From a checkpoint of a small transformer trained on Wikipedia: some layers without attention, 710M tokens.
Each number is 50 + 12 x the weight over its row's rms, rounded and kept within 0 to 99. Layers, rows and columns count from 0. The size before them is the row's rms in percent of the matrix's.

# k: layer 8 attention key, 192x192, rms 0.0372, rows 141-159, columns 0-47
# q: layer 8 attention query, 192x192, rms 0.0371, rows 142-159, columns 0-47
# v: layer 8 attention value, 192x192, rms 0.0373, rows 128-141, columns 0-47
# o: layer 8 attention output (transposed), 192x192, rms 0.0462, rows 128-140, columns 0-47
k141 094:48 62 49 58 53 54 52 68 52 65 49 55 59 60 43 40 53 53 45 59 64 53 56 32 42 38 54 48 70 58 35 65 57 22 53 23 53 57 43 60 66 39 54 37 64 43 38 36
q142 099:39 58 53 41 49 37 59 49 69 36 62 53 60 53 56 46 43 49 74 61 45 37 54 67 60 64 69 39 60 44 71 56 25 69 47 56 55 33 58 58 60 43 47 36 26 51 43 44
k142 100:51 84 65 40 47 79 57 50 54 71 56 25 52 52 55 43 32 57 47 58 37 69 53 37 37 55 52 40 40 18 32 28 49 58 45 62 60 30 35 62 50 40 69 29 61 53 52 30
q143 112:41 58 47 48 40 56 48 67 51 41 58 36 53 49 52 57 31 51 78 69 58 49 58 43 59 58 27 63 50 48 45 69 40 28 44 46 50 39 47 32 49 34 69 64 32 58 44 35
k143 105:78 67 51 27 73 67 68 62 64 45 39 31 34 54 49 50 55 50 57 40 29 39 63 48 44 45 48 58 45 45 52 60 35 54 59 51 71 60 61 53 55 57 46 67 34 43 48 30
q144 102:73 43 50 28 52 28 46 39 47 54 47 46 38 48 43 36 37 76 47 79 86 50 52 54 68 75 46 44 61 60 46 58 48 68 52 40 33 65 39 55 65 66 52 46 41 36 56 69
k144 094:51 72 22 45 30 39 60 49 23 17 56 68 42 48 50 37 53 52 40 55 47 50 46 63 50 60 52 44 43 61 38 65 59 63 76 55 58 51 51 67 38 61 46 70 30 31 58 55
q145 106:79 47 70 51 78 52 71 61 74 41 56 44 48 49 57 57 34 40 50 56 50 31 45 52 53 52 25 56 51 46 39 31 44 49 69 40 40 69 48 54 42 50 52 53 55 63 64 39
k145 101:45 49 64 50 51 47 35 45 54 21 58 62 45 35 61 60 56 50 50 52 47 46 37 50 43 74 60 48 67 37 32 42 38 67 53 55 61 44 39 44 67 50 29 44 68 63 48 29
q146 109:57 64 64 31 60 41 81 35 69 70 54 31 61 60 57 35 62 54 65 21 54 56 50 41 62 63 59 27 49 57 53 51 51 55 59 50 49 60 78 51 50 56 36 52 44 59 65 66
k146 102:63 32 72 50 60 74 53 39 39 41 79 37 29 37 36 43 58 46 43 52 52 62 58 33 58 43 52 36 61 60 49 46 38 44 76 60 41 62 56 54 35 35 61 53 34 60 41 88
q147 106:41 57 63 53 54 60 80 43 38 44 80 47 59 41 57 50 80 60 56 60 34 41 30 41 54 64 69 39 45 47 66 49 53 53 48 51 27 49 59 62 61 58 43 45 63 40 68 46
k147 099:47 25 49 60 44 63 62 61 40 47 58 39 41 60 63 55 56 40 41 54 49 50 59 34 34 68 35 43 69 44 46 46 54 59 49 46 53 52 50 77 52 63 46 46 50 21 47 26
q148 103:42 47 57 49 53 69 45 40 50 38 43 65 47 67 39 69 46 43 60 36 54 41 51 46 65 51 32 45 29 59 72 34 48 68 54 38 39 26 53 45 74 28 52 83 59 47 50 45
k148 099:32 64 34 66 35 58 48 49 33 44 53 39 65 48 67 45 39 41 58 30 38 44 45 38 43 43 42 46 53 42 62 25 51 32 44 52 82 56 61 32 40 61 48 35 29 49 69 67
q149 100:56 25 40 65 34 64 43 45 51 50 61 50 45 41 47 44 56 68 44 16 40 52 60 45 48 46 51 68 53 31 32 55 62 65 38 42 54 43 75 45 53 45 56 38 34 43 56 74
k149 098:70 52 54 47 42 48 45 62 49 28 61 51 53 73 50 47 62 41 56 50 35 57 55 40 35 26 63 58 59 46 49 56 56 27 63 57 40 30 74 60 16 66 50 58 33 41 44 58
q150 097:32 66 52 63 55 50 26 64 55 44 54 41 58 49 40 45 48 59 43 58 52 69 66 24 63 55 46 52 32 69 51 43 25 44 65 33 55 42 38 57 56 49 21 69 26 52 42 39
k150 100:51 57 48 43 66 56 84 44 72 50 47 51 82 29 56 44 46 49 59 53 46 14 57 36 42 31 66 60 38 56 68 44 46 41 39 63 51 25 55 56 46 58 53 66 32 68 19 46
q151 111:49 41 42 66 48 70 21 40 62 36 65 65 59 52 78 62 37 66 55 56 74 49 51 39 53 60 51 62 63 42 50 65 51 44 42 39 37 23 36 63 53 33 53 74 67 59 53 47
k151 104:53 44 44 64 41 30 42 45 60 45 59 32 47 52 59 53 49 60 28 42 61 43 61 55 40 55 51 66 66 27 34 56 49 54 46 51 44 14 58 60 59 61 48 67 60 57 57 44
q152 101:54 29 36 65 44 66 49 44 41 44 83 56 54 46 83 30 49 43 31 59 48 48 55 62 61 65 47 41 83 54 59 51 67 34 47 48 57 54 48 21 55 36 43 63 47 34 54 66
k152 097:28 35 31 53 40 24 55 60 57 56 55 39 63 64 73 55 42 51 67 47 42 55 53 38 77 46 52 47 40 46 64 64 18 54 60 29 44 48 45 54 56 27 61 66 65 45 37 74
q153 108:33 67 66 53 44 32 46 44 52 73 55 44 69 53 44 28 53 65 67 59 29 49 38 51 23 56 52 40 84 31 51 37 53 35 45 34 53 39 35 51 36 68 56 31 48 41 43 36
k153 094:39 62 35 21 53 53 19 59 75 41 63 62 53 55 46 45 49 31 56 58 37 74 50 43 55 64 54 49 45 57 34 50 53 79 52 72 42 47 50 62 50 48 47 51 56 54 38 50
q154 099:39 24 49 61 62 57 51 67 43 74 43 64 57 33 60 48 50 49 51 69 45 58 53 35 40 50 47 48 62 41 55 34 27 49 47 42 38 65 56 43 58 65 44 54 51 59 58 49
k154 093:62 36 48 43 56 43 77 32 32 59 60 47 38 54 29 39 40 40 55 33 58 43 52 59 53 32 54 45 50 33 56 50 69 84 60 47 50 51 45 47 48 45 40 51 42 77 66 46
q155 096:21 75 38 60 44 35 56 38 56 42 25 64 31 50 39 49 62 53 58 57 34 48 66 66 41 45 44 68 53 58 69 52 68 59 53 44 44 25 56 34 56 58 62 39 40 25 39 50
k155 092:44 29 30 42 46 41 53 36 68 62 64 59 26 36 39 65 59 46 57 68 57 53 40 36 45 52 54 48 38 39 53 58 45 39 49 76 46 48 56 57 41 55 57 30 51 42 41 47
q156 108:50 28 43 19 70 51 36 44 49 65 42 35 46 50 60 57 72 38 62 67 46 49 40 44 61 61 63 44 32 61 53 43 40 62 43 56 51 48 63 30 42 44 62 57 42 41 43 50
k156 101:45 52 67 39 61 80 61 41 43 57 72 59 58 42 57 48 48 52 48 66 52 51 36 51 30 48 47 39 43 43 71 52 46 76 52 52 50 47 58 42 58 26 39 46 53 45 50 35
q157 107:50 57 49 19 38 30 49 43 78 51 31 56 72 37 28 51 33 61 57 76 45 59 62 36 49 30 71 30 64 51 63 38 52 38 49 65 50 58 56 52 41 45 52 61 44 60 28 48
k157 104:60 41 67 37 47 60 18 42 35 33 29 64 35 39 47 50 50 57 55 60 43 60 58 40 33 47 35 43 46 48 32 37 38 43 28 56 76 59 57 47 39 67 36 54 67 80 35 57
q158 106:26 46 53 71 47 51 36 32 49 35 54 42 69 51 31 52 53 50 51 48 66 48 42 54 54 68 55 37 71 75 40 52 27 63 45 58 49 39 48 43 66 55 57 65 46 36 32 53
k158 100:66 67 40 47 51 51 41 17 36 51 42 61 55 46 80 48 69 70 51 50 42 39 72 76 51 24 49 45 72 44 52 72 45 57 40 57 39 20 59 36 39 17 47 34 53 55 34 41
q159 105:50 50 70 57 41 53 67 58 34 61 43 65 44 45 23 49 29 67 43 48 17 50 45 46 45 54 39 52 44 42 35 54 46 56 46 55 60 56 58 40 38 51 45 52 46 34 48 46
k159 098:66 55 65 76 26 60 51 41 57 40 34 53 45 55 59 46 36 47 59 62 62 53 44 49 50 26 54 69 58 70 79 56 49 64 53 18 51 61 55 58 45 61 48 22 76 58 76 46
v128 114:39 45 67 69 48 53 71 46 54 34 36 50 46 45 40 53 52 51 49 46 39 46 58 27 31 50 46 18 47 65 42 63 48 53 73 30 61 37 47 46 47 34 41 34 57 74 63 52
o128 095:53 61 54 41 48 46 54 54 48 34 25 83 69 34 68 42 71 34 51 60 36 51 63 52 54 60 54 40 38 68 55 46 28 51 73 57 57 35 53 33 52 57 41 47 48 53 73 60
v129 117:60 33 51 47 34 51 72 48 43 56 21 43 39 77 62 48 59 46 34 57 49 55 24 59 45 45 51 54 53 36 48 56 54 65 42 35 70 57 45 59 42 75 27 44 30 59 42 36
o129 095:46 18 42 53 65 66 47 48 41 64 40 42 66 67 50 46 67 37 36 53 45 51 45 61 42 35 36 58 50 33 57 34 48 54 38 51 64 54 67 39 51 49 56 55 36 31 54 47
v130 128:38 66 53 57 64 56 46 56 58 55 43 99 56 34 37 40 22 52 50 52 51 47 49 49 47 77 42 51 54 41 69 42 41 32 56 52 41 59 60 45 52 54 28 64 61 43 56 66
o130 101:62 54 66 78 73 56 49 51 73 43 53 57 52 50 45 51 45 42 37 52 63 50 56 45 62 76 56 49 59 36 51 50 31 41 44 52 55 34 61 62 43 56 58 60 71 47 61 37
v131 097:55 50 33 36 46 62 19 52 44 53 66 36 43 49 59 59 49 60 53 64 41 55 33 47 41 48 71 51 69 42 50 49 53 77 65 65 44 43 49 48 50 48 47 42 39 68 44 59
o131 093:58 25 45 52 27 59 38 40 47 69 66 36 61 50 26 27 42 33 50 74 36 50 67 40 23 55 61 59 47 39 51 57 37 71 35 62 25 58 49 55 43 48 62 36 55 74 47 35
v132 103:56 66 48 54 61 13 48 54 61 35 81 74 49 53 59 53 46 41 75 66 52 56 58 63 46 50 40 37 58 44 48 52 61 39 31 57 36 52 28 37 48 36 52 40 64 57 54 51
o132 098:48 61 88 60 46 37 39 54 65 72 76 39 59 47 43 96 34 55 45 61 74 34 65 27 49 41 51 49 51 40 35 51 49 34 44 40 39 50 36 49 60 50 60 48 32 69 40 60
v133 107:47 51 42 54 86 55 46 40 79 58 47 76 64 42 60 45 57 63 49 44 35 34 62 39 40 41 41 49 45 56 47 62 54 46 74 55 42 47 45 29 51 57 63 60 64 57 57 41
o133 093:59 40 32 34 48 63 43 32 50 71 44 58 44 57 55 57 54 71 50 38 31 64 51 52 43 56 21 59 47 30 56 48 32 43 47 47 47 28 43 44 62 35 69 47 59 71 56 41
v134 122:69 57 61 62 60 56 51 52 41 56 59 57 31 48 48 56 50 45 62 11 81 38 40 34 59 45 51 36 63 59 56 49 36 58 44 55 51 53 50 64 52 61 56 44 62 51 44 58
o134 101:58 66 61 45 49 34 66 56 45 51 51 48 44 44 56 45 48 44 36 56 58 59 40 23 49 54 59 47 64 69 35 47 34 48 40 71 33 57 43 79 31 52 56 17 54 53 57 62
v135 112:54 46 23 43 38 38 48 51 50 35 66 49 82 43 68 58 71 44 44 56 53 49 38 66 50 52 55 29 49 62 46 44 49 47 21 56 41 60 29 54 48 45 42 55 42 43 62 57
o135 095:52 44 34 56 47 55 42 51 49 36 38 64 62 42 64 50 48 52 61 62 50 34 56 53 43 66 65 45 52 55 60 34 33 33 52 62 49 42 40 39 47 40 65 49 33 70 73 48
v136 100:34 56 70 45 26 46 61 43 58 27 46 55 49 32 48 54 46 31 48 53 66 48 56 41 43 48 72 41 47 55 47 30 48 52 48 44 55 52 56 64 56 33 49 41 81 58 72 53
o136 099:55 52 65 42 39 58 52 46 45 54 38 53 43 52 56 67 36 44 33 63 68 42 64 33 36 58 67 50 45 45 66 25 36 58 61 38 56 49 58 40 53 67 47 51 61 65 41 36
v137 102:30 67 45 46 33 38 50 46 59 55 77 60 66 58 72 42 44 62 51 73 45 39 55 79 65 43 47 54 47 41 50 70 49 38 52 42 68 49 56 52 55 54 44 70 74 41 37 64
o137 093:58 57 52 51 24 38 44 57 58 51 45 62 50 40 50 21 52 77 51 56 58 57 49 48 58 71 66 43 58 39 29 57 52 41 52 44 54 35 30 63 53 41 55 59 08 34 44 58
v138 103:30 54 49 71 53 22 56 66 50 35 47 64 55 51 66 38 78 36 58 52 54 25 66 43 64 61 33 33 55 70 63 37 66 49 43 58 37 44 43 54 52 50 62 52 67 59 44 70
o138 095:48 52 43 37 46 51 44 57 58 74 42 50 35 41 58 53 54 33 53 47 55 63 42 29 47 56 42 48 45 43 53 44 71 55 38 55 73 35 25 55 58 49 43 44 63 61 35 47
v139 103:46 46 62 58 54 49 36 69 73 41 67 39 65 31 37 40 69 54 56 56 51 38 57 70 62 64 44 38 50 57 34 50 36 24 44 56 42 60 43 50 53 76 43 52 62 47 53 45
o139 096:30 39 63 35 41 41 38 65 46 55 43 66 46 46 41 15 50 45 32 42 50 48 41 48 50 56 57 21 64 45 23 47 32 58 35 51 64 55 53 43 41 61 43 59 39 54 42 44
v140 098:58 38 68 46 41 51 56 47 56 57 35 36 43 62 62 40 52 50 64 44 57 54 60 33 56 34 66 53 51 53 48 64 32 66 34 72 52 62 47 60 30 48 39 48 29 51 46 45
o140 093:64 58 39 53 47 29 49 47 47 37 46 52 67 33 50 31 45 57 77 55 43 65 74 49 63 50 67 61 34 67 57 34 41 47 34 46 62 59 55 74 37 59 50 47 26 32 40 46
v141 113:62 53 54 62 33 40 65 61 62 61 71 47 63 54 41 54 33 52 44 44 34 48 46 52 73 71 54 64 52 51 54 35 58 64 43 41 33 67 39 52 56 46 36 37 51 60 64 47